From a checkpoint of a small transformer trained on Wikipedia.
Architecture: no biases in attention or MLP, tied embeddings.
Training: 147M tokens, 2236 steps.
Each number is 50 + 15 x the weight over its row's rms, rounded and kept within 0 to 99. Layers, rows and columns count from 0. The size before them is the row's rms in percent of the matrix's.

# layer 8 MLP down (transposed), 576x96, rms 0.214, rows 259-331, columns 48-95
091:29 78 36 44 45 45 69 25 50 56 41 65 71 47 43 50 73 26 56 34 53 58 61 56 50 37 55 76 93 35 36 49 44 57 54 49 54 38 16 41 51 36 40 62 36 51 48 52
101:38 77 65 17 64 41 58 59 69 52 50 62 29 47 57 99 60 17 64 69 35 36 54 56 54 08 51 44 61 65 42 45 34 56 45 54 45 53 40 50 38 47 49 59 76 28 37 46
110:35 38 58 51 69 58 49 45 35 58 74 55 66 66 61 46 30 34 74 60 58 69 78 30 36 53 75 50 45 34 58 63 63 67 49 76 45 32 54 28 58 69 35 31 28 53 37 17
101:12 52 34 45 38 49 80 54 52 31 35 49 57 63 77 49 73 51 62 35 56 35 67 55 63 45 69 40 42 52 37 64 68 28 49 30 41 40 52 42 62 45 46 50 57 41 30 71
096:57 63 33 59 65 52 58 74 38 42 62 52 47 60 64 82 68 59 54 34 78 30 55 52 54 48 46 50 32 52 49 48 46 53 34 54 55 52 24 40 54 79 47 32 49 49 35 29
102:82 62 74 46 16 51 54 56 47 49 68 41 46 35 49 41 40 74 80 66 53 30 32 90 59 21 95 47 47 62 63 45 52 46 49 59 50 50 68 62 39 44 51 57 48 69 51 49
104:53 59 86 72 26 46 71 44 54 35 24 47 51 56 33 58 42 57 73 31 40 54 40 68 05 30 57 27 41 69 38 25 40 44 42 51 50 70 42 77 65 63 50 38 55 35 31 49
102:50 42 63 29 41 52 06 48 55 45 47 54 40 25 82 87 51 57 45 03 62 71 46 49 35 77 60 88 65 60 41 23 70 54 55 50 59 56 50 48 60 46 39 48 54 30 54 57
085:66 41 49 34 52 41 45 72 48 49 49 62 34 52 45 38 56 36 56 17 53 23 48 43 43 58 74 42 56 74 46 54 67 40 64 58 55 42 60 37 47 56 40 60 70 54 79 46
101:75 59 34 79 45 60 36 58 44 38 61 41 48 49 48 22 71 43 63 79 61 75 68 49 26 57 59 30 51 49 50 43 24 61 47 53 45 68 40 42 55 75 39 40 58 37 62 44
111:52 32 32 46 31 86 46 48 42 35 27 60 19 54 52 55 46 69 43 74 40 78 62 40 83 51 67 36 59 48 45 66 56 67 46 57 40 52 27 60 49 59 58 51 74 46 60 59
094:47 73 32 73 75 42 48 40 63 55 58 39 24 65 56 39 70 50 78 34 45 12 37 13 55 61 56 52 45 49 14 69 34 51 50 52 47 44 52 68 55 28 53 27 39 75 40 40
098:37 76 40 50 61 27 54 78 57 55 29 34 41 55 41 50 38 67 67 33 57 44 53 47 59 21 57 23 56 37 57 21 58 56 80 54 51 57 18 31 43 72 74 34 68 42 46 36
098:30 41 50 64 41 40 79 50 68 53 47 59 15 59 59 65 38 35 00 21 60 41 44 64 40 58 59 74 30 52 57 63 66 49 52 34 57 62 48 55 29 54 53 06 34 34 31 19
096:56 32 79 41 62 55 54 43 42 50 55 65 38 25 55 45 72 53 58 45 63 57 73 83 99 55 39 54 64 41 43 58 59 51 49 60 27 36 52 46 47 31 31 47 61 69 81 35
109:71 38 39 31 42 61 44 32 30 65 48 30 41 34 43 63 66 54 61 41 39 41 50 48 67 49 50 58 36 39 43 61 51 69 44 59 22 55 71 39 28 47 50 33 48 83 21 40
117:51 45 54 50 67 49 20 44 50 83 61 53 57 54 75 45 48 59 42 28 41 64 30 27 46 66 22 68 65 49 53 47 52 67 48 62 55 48 37 22 38 56 63 56 38 61 64 51
108:59 49 70 50 63 57 56 75 72 31 67 35 49 58 58 23 45 11 30 34 52 65 60 33 51 68 55 68 67 54 63 53 31 30 64 68 46 71 57 69 35 39 57 85 47 31 41 46
091:55 56 37 52 36 48 48 55 73 29 70 43 66 56 81 39 39 62 42 48 63 50 64 58 53 41 37 44 40 67 55 19 42 53 27 42 63 56 51 58 52 50 42 58 57 56 40 82
107:72 48 48 18 45 64 70 52 35 42 34 60 65 41 42 41 60 26 41 37 69 20 59 44 51 34 32 42 54 40 26 62 61 11 64 59 69 87 31 26 49 47 66 31 59 61 40 52
104:80 53 22 32 55 33 64 37 34 41 56 53 69 34 58 47 46 41 41 49 51 55 39 39 18 30 80 62 54 60 36 40 26 51 47 51 46 63 22 43 37 43 58 49 69 48 45 52
096:55 73 52 37 62 20 38 31 72 55 35 62 42 20 42 44 58 72 54 53 28 44 67 35 51 56 39 73 39 51 58 29 73 73 55 40 47 53 47 48 34 49 57 44 54 64 55 28
093:58 47 50 42 43 47 39 57 34 17 69 44 22 23 52 36 59 67 45 48 46 73 42 66 85 61 28 64 19 51 51 57 62 56 64 38 63 22 48 41 41 65 48 39 32 53 36 57
099:48 25 46 62 55 40 26 42 28 34 66 70 68 51 74 53 70 56 58 39 56 51 36 99 64 43 45 49 41 74 34 66 76 62 58 72 57 47 49 61 48 69 39 50 43 53 39 48
093:33 64 02 54 66 39 51 64 47 48 48 65 55 54 40 37 52 51 57 46 66 52 58 63 44 38 42 53 22 69 45 54 60 57 42 69 54 33 62 53 18 42 65 28 53 86 54 49
094:60 37 45 26 59 25 41 56 59 54 59 47 73 54 28 36 60 83 50 37 68 57 38 49 63 62 55 40 44 40 46 58 18 56 55 82 38 22 45 50 35 41 41 63 37 57 65 69
092:50 65 60 71 51 39 29 44 36 54 54 40 60 36 50 43 04 35 51 38 45 67 65 63 61 64 44 89 37 60 28 31 37 56 39 60 57 51 52 73 46 37 73 68 40 31 53 40
098:56 49 79 34 35 62 36 39 71 43 56 61 62 56 63 40 13 36 40 40 58 36 33 58 67 53 06 49 44 41 70 42 51 52 34 58 46 53 63 46 61 58 75 51 59 75 60 64
089:33 51 35 61 70 59 29 45 43 49 25 42 50 34 48 65 36 64 56 49 55 34 22 39 80 69 40 40 47 58 36 41 51 28 49 37 67 38 44 64 29 40 45 99 49 52 55 58
106:37 43 66 59 63 56 44 46 21 49 73 37 54 37 38 44 59 51 73 40 83 89 49 33 66 68 51 60 59 44 63 51 26 43 51 48 65 35 75 65 44 34 45 53 22 35 56 53
122:27 55 49 50 47 54 34 49 20 70 40 70 61 91 73 43 43 74 37 64 61 68 56 63 56 48 62 25 60 53 61 64 66 52 27 69 55 31 57 39 69 57 52 51 56 17 31 42
100:41 64 41 62 50 31 50 59 50 25 59 71 53 67 46 52 59 58 54 50 55 67 52 54 45 52 50 13 49 56 78 73 64 48 53 47 56 43 61 48 52 78 52 62 26 37 47 57
089:60 81 62 26 55 69 60 48 62 65 55 74 35 63 60 43 46 64 41 46 60 53 14 42 08 56 62 34 55 53 65 46 58 66 32 39 18 43 80 52 37 42 56 44 40 51 24 39
078:48 38 36 58 30 54 45 32 48 30 40 81 65 72 47 60 52 63 58 53 41 81 38 83 51 36 45 58 55 41 44 55 40 86 63 61 22 29 58 65 62 37 68 51 71 65 72 33
106:70 42 41 63 45 51 59 70 66 43 22 48 35 61 56 73 43 56 36 56 72 46 45 42 31 86 35 96 18 55 59 45 51 74 29 70 50 42 39 46 55 40 68 37 52 50 50 44
093:56 27 50 29 22 50 32 54 36 34 37 55 82 64 16 87 32 51 29 71 50 49 58 48 78 55 56 47 69 60 52 79 55 24 58 38 31 26 32 31 30 77 70 60 52 58 74 58
091:35 69 54 56 17 49 24 42 42 42 49 69 54 48 53 56 29 37 44 55 57 10 33 56 35 58 54 48 48 35 50 59 67 42 53 88 48 43 33 36 50 75 74 66 59 48 60 33
088:54 41 55 39 54 60 48 41 42 39 62 45 38 58 33 49 50 27 28 52 44 41 62 39 81 56 28 57 42 45 53 50 39 50 37 37 59 48 78 42 69 27 70 46 77 54 77 77
106:73 74 33 53 33 19 69 28 77 40 48 54 71 45 72 40 44 42 52 44 53 33 71 40 55 32 45 54 48 53 25 60 41 31 40 39 35 59 40 62 63 25 53 64 66 64 64 35
096:50 52 39 33 48 48 25 37 30 70 47 68 39 81 78 28 34 40 41 48 59 45 63 37 60 30 39 66 62 57 90 60 39 34 65 72 32 60 63 37 34 47 51 97 51 52 61 59
097:57 37 38 58 29 34 55 46 73 49 50 74 56 44 44 48 38 76 46 14 30 62 53 67 42 56 42 38 74 21 62 63 59 13 74 71 50 58 47 57 38 37 62 62 84 48 33 45
089:77 54 52 53 69 71 20 68 67 83 59 44 42 15 47 54 34 46 48 39 31 50 46 77 31 27 39 43 47 53 75 37 63 33 34 37 89 39 58 42 77 56 58 63 71 69 54 36
106:52 42 64 44 53 42 58 42 57 43 28 45 51 47 33 75 62 40 39 52 40 18 53 61 90 68 30 49 59 63 30 62 85 39 50 40 67 40 60 73 76 44 66 36 42 49 47 65
099:60 80 26 63 52 45 43 40 64 27 23 52 56 64 42 61 56 78 56 31 42 41 41 49 44 79 70 27 39 55 53 14 56 47 58 58 35 49 47 36 57 66 56 62 29 54 26 17
104:39 33 46 50 53 45 46 48 58 81 71 71 39 31 53 56 63 36 46 47 42 73 40 53 68 56 64 25 64 62 59 26 49 61 28 60 48 45 58 58 79 25 48 44 36 58 57 53
105:45 56 80 45 66 35 45 69 52 45 57 73 70 62 54 19 65 52 32 79 88 38 45 55 74 00 55 43 79 38 58 25 77 52 47 56 54 58 53 44 46 58 24 35 39 63 41 33
087:32 64 85 73 46 58 49 32 52 61 09 51 13 52 72 60 57 57 34 53 40 61 42 45 35 62 67 38 33 70 35 47 47 62 75 74 67 30 69 25 46 31 63 21 49 46 39 50
117:56 49 19 35 17 49 40 32 51 40 37 34 42 41 86 56 69 72 15 57 73 52 52 19 31 39 67 56 63 67 67 42 27 39 42 37 42 61 75 19 57 66 64 73 70 72 57 51
099:41 79 52 51 57 19 70 26 48 44 43 77 68 58 56 46 38 66 66 32 52 60 24 39 54 34 40 64 58 54 25 49 46 34 55 52 29 84 39 69 55 59 59 52 37 54 56 62
104:62 46 45 55 54 82 38 41 71 32 68 48 69 55 43 64 32 91 79 15 52 38 52 46 50 42 53 45 53 53 54 41 67 50 49 46 58 59 47 74 43 64 63 16 38 42 40 59
092:60 48 42 65 54 10 42 43 74 25 46 47 27 66 74 40 66 37 56 45 58 20 69 47 22 68 42 53 50 64 47 67 68 48 54 26 74 42 64 45 62 43 14 74 37 50 52 72
104:25 53 75 83 68 43 29 63 25 66 26 30 54 43 65 21 44 52 49 46 70 37 88 59 57 57 42 52 51 35 30 63 51 56 51 52 67 31 21 46 64 63 60 30 51 44 22 29
103:57 43 34 51 59 64 51 64 48 49 79 40 59 66 56 62 71 39 76 62 53 78 45 24 22 40 71 47 58 46 55 60 36 57 75 50 25 52 60 47 32 37 36 59 50 58 63 68
107:50 44 58 36 36 55 31 44 67 56 41 50 60 38 54 41 53 58 60 30 51 72 62 54 47 37 55 47 42 48 55 59 58 72 47 69 53 48 48 49 23 26 67 11 59 59 48 26
105:57 67 29 49 40 50 33 29 86 71 42 36 43 35 44 63 61 46 55 33 17 72 33 37 54 54 77 60 46 67 27 39 46 52 63 64 70 34 43 39 67 48 62 75 27 32 56 71
109:48 76 45 20 74 32 55 53 37 37 28 91 40 73 40 68 53 36 25 44 46 63 59 30 32 64 46 49 54 60 66 51 43 26 50 37 25 88 51 70 47 47 60 36 40 57 44 38
097:78 49 61 81 51 48 52 49 22 70 49 43 48 26 29 48 51 65 48 53 25 43 37 65 34 27 27 57 47 46 49 48 35 40 28 44 75 49 49 37 64 44 31 30 41 43 50 64
098:43 54 71 24 29 63 61 60 04 45 50 24 62 22 65 50 37 45 38 67 32 58 46 43 88 49 37 47 68 38 47 44 54 51 41 74 34 70 48 36 62 63 70 39 48 44 44 57
104:44 22 08 48 27 51 60 50 56 41 45 62 38 58 73 52 66 46 63 63 50 36 79 30 44 51 82 63 44 52 45 71 46 39 42 38 18 35 85 53 56 51 30 56 48 39 52 55
085:48 75 34 44 54 39 45 31 32 43 45 62 45 57 50 63 37 43 44 68 29 72 25 47 36 32 56 31 80 71 48 24 23 36 79 41 46 47 70 67 51 52 48 75 51 41 47 43
086:64 39 27 48 34 63 43 55 54 52 82 80 33 71 82 30 59 51 56 24 84 61 25 60 25 64 61 14 48 48 44 53 38 48 49 60 56 43 51 48 42 47 38 31 63 27 67 45
091:42 75 48 55 20 36 55 43 62 64 51 42 77 53 34 45 47 26 54 58 52 85 26 34 73 44 47 35 65 42 29 45 60 52 88 54 43 37 68 43 57 62 40 56 51 47 46 62
106:53 62 54 27 81 60 59 59 48 44 56 54 53 59 56 21 61 58 46 31 67 58 39 50 60 47 47 33 22 66 63 56 33 72 53 46 41 93 76 47 41 54 40 60 47 63 49 54
101:53 53 35 17 45 50 67 62 53 52 59 58 51 45 57 55 59 37 43 60 47 26 51 49 63 26 81 54 66 83 58 29 62 34 37 48 58 49 41 04 56 49 36 47 55 54 44 49
097:35 65 51 63 47 50 60 25 36 47 54 57 47 50 37 64 43 54 39 47 60 43 60 83 62 53 49 54 54 46 42 50 40 49 40 31 26 55 50 31 54 62 70 81 66 83 53 54
110:57 84 35 46 45 71 17 48 60 80 29 57 47 48 44 50 53 37 40 38 64 45 68 51 60 73 49 35 16 55 66 35 68 46 65 47 51 45 78 78 58 50 38 25 50 80 28 59
100:51 48 79 69 21 47 46 40 30 37 32 55 30 42 51 37 71 52 53 50 31 82 29 39 40 37 36 48 58 28 84 37 59 39 49 73 88 49 65 48 33 68 61 50 39 52 74 55
104:50 48 37 39 64 45 44 45 55 58 38 51 60 33 62 66 32 35 71 43 58 41 44 54 19 44 42 42 51 50 66 49 49 53 43 60 53 49 46 62 14 75 56 49 69 32 48 39
113:47 33 57 40 76 65 42 54 80 27 44 56 41 44 66 44 61 51 58 18 31 25 27 57 29 16 35 42 51 45 69 55 43 51 38 62 52 58 47 44 81 82 26 13 22 51 45 49
105:50 19 20 52 58 39 34 41 56 51 48 68 38 34 58 30 52 40 74 40 55 87 57 34 52 31 60 66 72 43 60 35 64 45 71 49 29 23 61 62 44 65 55 33 50 67 56 46
101:56 68 44 45 38 59 56 76 46 45 60 32 44 48 32 51 68 13 59 00 11 54 49 46 78 72 41 24 52 54 61 48 42 68 51 24 59 63 47 56 31 37 60 49 73 58 50 43
117:50 67 60 49 44 37 60 61 64 72 41 56 64 37 40 29 56 51 61 60 21 74 74 38 57 65 53 31 44 53 61 72 20 11 64 58 59 88 39 54 63 43 48 59 59 43 44 38
100:42 21 60 20 57 25 57 46 63 57 39 49 71 32 38 36 39 54 74 48 75 67 22 64 26 52 19 36 45 41 48 49 39 53 40 69 45 54 49 65 45 63 42 29 38 74 71 22
# layer 8 MLP up, 576x96, rms 0.22, rows 260-331, columns 48-95
101:72 27 55 75 64 50 60 57 61 56 24 40 48 53 57 38 49 58 58 29 47 49 59 73 54 59 47 52 66 52 52 39 61 14 65 43 46 52 52 58 38 59 52 44 18 59 51 78
104:61 50 58 41 35 37 51 56 52 17 36 50 42 57 50 73 23 52 16 55 57 54 38 37 37 45 52 80 62 33 36 83 49 76 67 14 34 53 55 40 39 51 57 53 50 67 51 51
101:55 47 37 37 46 49 51 15 39 33 57 61 36 62 59 39 56 22 72 67 41 71 48 65 43 57 46 43 50 40 77 51 36 55 57 51 71 67 33 46 66 68 45 58 33 51 50 37
093:32 53 25 52 59 49 51 44 63 53 56 74 55 54 67 44 42 67 69 51 74 41 78 58 75 48 66 60 55 34 61 34 51 66 44 41 74 46 53 62 51 37 59 57 34 46 40 46
099:39 60 55 54 57 85 12 48 52 64 46 33 58 70 52 37 27 37 41 67 48 40 56 53 39 83 45 60 56 51 52 50 64 72 37 69 12 52 21 39 54 57 48 42 48 42 31 67
104:42 57 45 60 51 67 30 40 36 63 69 36 84 63 75 52 50 66 47 42 44 56 23 30 72 66 07 67 69 23 58 69 42 68 56 46 37 63 44 47 41 53 31 51 16 61 50 69
102:50 44 56 56 25 58 55 32 49 29 32 64 31 33 56 28 71 43 58 56 53 36 62 30 52 74 59 38 33 61 44 46 74 44 47 45 21 59 68 48 47 62 52 74 50 30 73 39
091:31 48 36 56 53 21 63 37 48 60 71 62 61 25 46 29 40 69 55 61 23 86 35 66 39 49 65 70 70 57 68 49 46 30 42 62 52 67 72 58 46 60 53 49 54 42 41 50
097:68 49 52 60 53 57 59 47 44 50 57 63 70 74 52 51 29 48 12 35 74 64 32 52 37 59 52 53 26 60 49 55 51 13 28 28 63 40 41 47 41 35 63 69 37 47 47 37
105:52 45 45 61 67 32 33 39 19 46 36 41 33 91 48 80 41 40 83 46 50 58 66 64 41 72 56 35 60 12 29 49 47 44 36 54 37 63 40 41 38 51 46 52 72 50 60 42
093:49 55 50 35 35 62 33 44 60 38 33 32 28 57 57 68 51 44 43 21 53 71 55 51 58 31 43 49 55 62 67 74 61 51 37 50 41 40 64 38 83 51 58 36 36 78 50 57
097:65 71 42 34 66 51 51 60 70 32 62 72 43 39 56 37 66 49 99 63 37 56 47 44 36 43 52 95 50 55 47 42 45 58 52 55 42 31 61 46 29 52 28 53 44 64 47 32
109:52 57 46 46 54 14 67 55 51 28 64 45 48 61 61 72 94 45 47 09 55 57 32 53 43 57 69 47 35 71 37 51 62 62 60 21 40 32 62 42 61 54 72 61 38 69 47 31
099:41 34 53 62 58 29 42 50 30 42 64 29 38 42 70 53 16 50 57 56 43 45 60 65 49 57 62 68 17 68 57 46 66 60 11 40 30 74 57 47 66 65 54 63 75 31 40 50
098:46 34 38 69 56 59 53 39 58 38 53 36 57 23 36 59 58 30 45 38 27 42 44 40 67 40 42 51 64 55 45 44 65 50 61 46 72 02 61 56 38 52 35 71 28 37 45 30
105:25 34 48 39 29 47 55 36 57 27 64 43 75 44 52 57 45 61 23 71 30 41 36 58 60 37 46 52 44 40 47 55 57 55 63 62 74 37 72 64 53 53 52 31 55 91 40 72
101:74 82 57 61 39 43 17 48 52 38 47 80 35 58 85 67 51 61 57 58 59 26 56 42 46 54 74 16 50 36 49 41 42 65 24 44 38 65 35 80 41 56 61 19 33 51 31 47
091:43 34 41 54 50 68 58 54 39 66 29 59 41 51 51 65 55 34 39 41 40 22 41 53 60 53 60 52 81 56 67 68 57 34 58 52 23 55 47 31 48 48 50 53 39 40 33 57
095:65 40 31 63 30 66 65 46 27 54 55 57 46 61 46 60 35 38 58 51 19 39 50 19 41 38 58 50 51 57 67 43 48 58 51 47 21 57 29 44 37 59 38 52 58 56 31 53
098:28 31 47 78 53 47 52 44 58 55 34 39 49 50 43 79 33 63 61 50 60 57 41 64 67 48 47 58 61 61 47 44 76 44 45 47 26 43 79 54 66 58 54 54 32 59 84 61
095:50 53 57 51 54 61 56 85 29 62 66 27 54 67 52 55 48 22 43 50 69 45 17 62 30 43 22 20 49 41 48 53 60 44 42 62 65 57 56 53 68 59 36 65 42 53 41 62
096:69 55 25 37 64 46 73 59 51 32 66 61 60 53 54 47 44 28 50 63 41 38 31 43 38 60 48 71 57 56 57 49 58 30 73 41 25 40 43 23 58 38 55 66 70 59 38 24
093:41 61 56 13 62 67 46 29 79 49 70 56 35 60 60 24 46 47 56 31 25 57 47 48 18 54 48 53 44 61 56 58 38 42 41 60 42 40 50 31 59 62 69 71 38 60 33 31
101:46 52 57 23 47 36 60 41 52 60 67 50 34 75 66 61 26 52 56 24 73 19 44 23 32 64 68 66 40 31 41 30 52 45 36 31 58 34 58 72 59 54 57 58 52 59 64 60
103:54 51 59 81 22 61 61 58 46 76 37 39 26 56 55 47 38 30 62 44 42 30 46 63 30 56 17 48 59 55 40 41 74 64 22 20 77 75 63 55 40 87 63 47 29 35 55 27
094:34 46 76 59 62 22 44 28 54 47 38 44 44 91 63 63 46 72 70 44 67 57 69 65 55 59 47 57 47 38 12 61 49 53 64 50 37 77 50 74 60 60 66 26 38 58 47 37
099:65 55 49 79 48 47 41 67 64 30 64 50 33 39 64 63 51 40 25 53 61 35 48 50 38 58 38 90 66 39 61 44 50 73 44 60 68 29 35 41 46 54 44 49 67 60 53 32
100:49 63 23 64 52 31 47 47 68 84 71 73 50 73 54 52 73 36 49 43 60 43 43 35 05 36 68 43 27 26 72 45 63 81 42 47 61 64 42 48 42 49 56 28 31 59 53 41
106:65 59 52 49 47 47 50 58 38 50 38 61 38 66 62 51 44 41 50 40 41 87 29 58 55 35 27 31 44 39 53 79 47 50 64 62 76 48 31 44 47 31 30 75 74 61 43 63
105:43 53 67 43 65 38 32 68 17 79 36 46 73 64 38 38 61 58 44 64 56 65 62 65 55 35 52 46 52 38 56 45 78 27 32 33 49 40 54 56 67 49 51 63 62 13 30 38
098:74 47 31 29 40 39 55 45 55 63 42 56 65 30 45 46 47 35 90 52 41 32 37 54 50 62 51 38 56 46 29 52 47 54 64 51 50 66 46 55 29 21 74 35 52 41 35 38
099:35 52 55 57 17 37 69 75 52 13 66 26 58 46 44 69 40 34 71 60 34 46 75 41 52 41 72 70 39 50 48 30 50 52 67 54 44 42 52 78 47 52 24 65 46 58 63 46
093:42 61 65 23 85 44 53 56 70 73 42 13 57 35 57 19 48 50 57 36 49 31 39 47 57 67 28 44 36 48 45 46 58 17 41 40 58 41 18 76 49 57 23 51 49 33 49 39
110:50 54 35 41 53 63 60 24 34 51 76 66 67 50 69 38 26 30 36 75 35 76 42 55 48 79 60 40 72 56 44 27 31 50 55 56 57 38 39 64 55 73 63 31 64 32 53 27
098:48 67 35 63 30 61 53 25 45 51 41 66 45 26 56 56 72 35 50 71 41 79 45 45 24 45 59 76 40 18 28 63 60 36 70 63 42 47 42 31 57 66 14 39 37 69 51 41
094:42 29 32 48 95 66 43 30 73 40 28 50 48 43 64 39 68 57 49 66 41 65 93 35 50 33 31 73 56 56 56 42 42 76 62 36 43 51 60 26 62 30 31 20 71 46 52 67
087:33 48 61 77 54 60 69 57 33 57 51 37 59 44 67 53 55 52 80 28 40 36 50 53 20 34 28 46 69 45 46 23 79 52 62 47 38 36 12 37 37 63 25 66 63 59 31 38
109:43 66 47 60 34 51 65 49 64 48 74 33 32 79 54 42 40 52 48 52 48 03 43 38 25 45 44 41 41 42 46 81 91 59 66 40 57 45 42 52 30 78 48 60 66 69 38 52
093:51 51 51 44 46 40 41 61 33 18 45 45 52 27 46 69 58 43 48 45 54 64 63 43 44 51 54 55 39 37 40 58 69 49 55 60 79 59 47 39 68 47 60 31 38 55 51 34
097:56 55 42 35 55 44 29 39 46 65 59 32 63 80 74 49 25 46 62 65 46 10 52 56 57 56 60 54 24 43 61 38 49 53 34 14 50 44 38 57 24 65 32 46 44 37 56 88
091:27 67 38 47 43 53 59 45 33 51 35 48 24 62 57 52 56 55 30 44 21 54 68 28 43 31 60 76 38 67 45 41 62 48 59 56 56 29 36 37 64 54 61 43 56 59 38 84
103:39 24 61 55 55 55 74 48 47 53 62 47 87 40 56 48 43 63 52 50 62 74 13 44 52 59 62 62 33 49 70 35 17 45 30 35 50 58 20 23 44 43 30 48 50 64 45 56
095:33 65 29 46 54 48 30 59 68 62 78 27 53 50 30 62 21 49 44 44 54 58 19 50 47 65 26 65 49 65 56 58 67 73 55 57 53 41 58 36 41 40 51 45 64 68 47 46
099:51 63 60 28 51 65 68 35 61 41 65 39 82 48 66 53 30 55 62 53 64 26 34 61 35 58 34 98 41 32 39 29 59 49 50 35 55 37 50 35 55 30 46 53 28 32 69 70
107:48 36 30 69 51 43 48 47 53 47 50 46 52 28 20 68 20 63 68 20 31 39 45 60 44 49 90 84 64 22 40 48 61 44 56 41 68 52 45 48 57 42 38 51 79 44 44 51
093:48 22 45 22 56 56 70 75 40 38 78 57 60 40 56 41 50 00 46 44 28 46 57 61 36 47 52 71 84 25 61 63 56 41 46 33 17 73 61 33 56 48 47 59 45 70 75 70
122:21 68 48 43 39 36 88 57 53 37 70 38 32 53 76 54 27 63 61 54 49 58 25 38 48 46 64 53 37 44 47 31 57 53 66 30 41 22 59 65 89 35 47 61 74 51 82 59
107:49 29 48 42 39 66 22 49 44 42 60 46 32 54 61 51 56 36 72 74 52 52 35 71 30 60 45 06 50 34 80 43 40 76 42 61 25 33 56 47 25 56 45 50 51 59 30 34
090:37 31 69 37 67 44 46 49 38 66 32 45 23 39 39 48 66 15 43 64 40 68 16 61 53 66 24 51 53 38 54 60 41 52 47 62 53 49 48 46 59 43 41 90 51 62 77 55
100:46 42 40 46 66 46 57 39 46 71 49 51 58 50 59 15 45 87 59 57 79 79 45 31 52 30 61 45 40 57 44 39 41 66 65 67 58 46 53 53 32 26 50 60 85 27 64 55
096:35 45 50 54 36 59 47 62 67 43 62 40 28 41 88 55 46 31 72 42 69 50 50 69 40 79 62 53 64 65 56 58 45 64 35 60 42 43 64 63 62 64 32 56 46 53 78 41
113:57 41 43 50 40 47 48 46 49 22 63 44 68 53 30 45 30 54 45 69 37 62 60 52 49 63 59 58 41 59 51 01 48 63 44 41 53 46 52 50 24 62 67 66 60 44 52 54
100:47 37 19 45 69 69 36 66 48 58 34 50 52 16 49 60 82 41 55 78 69 65 58 61 47 56 63 53 43 47 39 53 42 59 40 33 58 42 63 38 71 42 58 53 47 59 45 39
101:61 49 55 59 64 44 59 58 45 46 31 54 16 70 50 29 34 51 48 43 53 56 35 47 24 72 49 29 36 40 21 37 52 39 33 54 31 85 47 63 53 53 63 79 46 53 47 50
112:60 35 67 79 53 71 34 42 48 58 59 46 93 36 42 37 70 68 64 23 38 38 36 72 55 73 63 49 53 31 39 62 57 55 65 47 55 43 82 50 49 30 43 50 32 60 26 26
097:61 69 20 29 35 57 68 32 70 25 29 46 47 52 62 51 61 51 79 42 61 39 66 47 62 37 92 42 40 85 32 21 58 56 50 66 44 54 60 30 58 47 45 64 53 67 60 34
098:62 44 78 61 70 50 50 42 56 53 58 60 38 57 56 53 52 25 49 34 71 33 61 54 55 72 68 47 05 67 55 55 58 50 55 46 87 01 59 67 45 25 43 45 58 54 28 43
105:45 72 68 23 46 57 35 58 57 35 29 49 60 40 44 64 37 43 56 50 61 56 13 64 74 00 40 54 58 40 64 49 33 64 32 63 70 64 25 34 38 59 32 39 57 70 67 61
096:78 38 61 46 47 46 52 55 61 66 36 25 56 39 40 53 46 60 64 61 49 35 61 54 59 46 52 74 26 60 41 51 66 54 45 28 29 56 24 40 66 55 42 45 55 54 46 21
090:56 49 52 35 64 27 59 58 36 42 31 25 79 36 27 59 47 19 75 59 45 47 58 54 55 76 41 84 39 41 79 11 90 64 61 29 35 70 51 60 79 58 60 44 58 65 43 71
094:49 24 38 60 33 44 54 79 35 17 44 47 79 63 49 66 69 79 26 43 29 46 33 69 46 47 53 63 54 60 40 47 42 44 11 57 43 37 60 70 44 48 52 58 51 50 66 46
100:43 50 45 33 59 41 48 51 27 43 18 68 22 34 33 66 56 40 58 39 61 67 44 76 45 44 35 59 75 58 61 72 57 73 60 31 59 71 58 59 55 41 64 60 58 68 29 58
105:54 53 67 66 30 53 57 77 66 65 51 51 59 29 76 58 52 61 50 40 53 47 51 63 34 45 47 29 47 26 72 68 47 83 42 73 49 54 71 50 43 52 57 25 44 55 67 65
101:51 50 66 33 47 40 82 69 56 36 20 32 42 62 40 38 56 28 36 29 45 29 61 48 65 52 69 46 46 44 41 62 60 57 51 57 42 59 35 20 45 00 33 22 49 60 62 42
106:60 54 47 23 25 34 63 17 25 51 75 47 64 54 54 38 28 64 57 32 47 24 41 50 55 51 82 57 58 49 67 43 68 52 61 48 61 62 62 60 37 33 51 17 49 59 78 25
101:36 33 60 67 49 34 16 46 69 30 34 63 64 61 50 31 61 40 76 50 79 39 33 51 57 78 78 69 55 47 43 84 58 49 60 53 35 44 58 41 42 40 61 48 44 41 31 34
107:58 38 40 43 66 67 39 58 46 37 51 25 72 22 73 64 45 44 46 42 42 74 47 46 48 44 21 43 52 54 48 48 26 69 43 43 41 49 62 71 27 13 22 42 61 68 54 43
102:62 52 41 68 61 47 41 50 39 26 46 45 36 98 56 62 51 69 35 41 66 31 55 27 76 44 44 68 16 49 35 59 54 47 53 51 35 26 29 68 42 59 31 64 50 40 56 45
098:47 77 24 31 64 56 32 64 75 37 52 55 45 84 49 62 51 88 56 11 35 45 70 75 39 49 33 93 56 54 59 72 34 47 40 35 48 59 45 43 64 64 18 50 68 43 46 43
101:48 24 20 59 51 64 40 57 85 17 33 59 55 47 16 83 46 46 73 28 19 28 38 66 56 50 46 57 56 28 48 60 75 54 53 43 49 75 29 60 48 70 57 70 58 47 56 46
100:30 26 60 56 70 55 46 61 62 50 52 56 52 41 62 42 36 49 34 50 33 41 49 42 63 35 55 77 20 54 42 43 42 45 63 70 51 49 53 48 59 46 73 56 56 65 44 50
106:65 46 10 52 75 58 52 69 20 53 41 41 63 66 75 71 42 51 34 35 83 37 78 41 56 71 61 34 46 06 35 51 35 51 82 50 49 66 08 45 46 63 44 61 50 59 49 53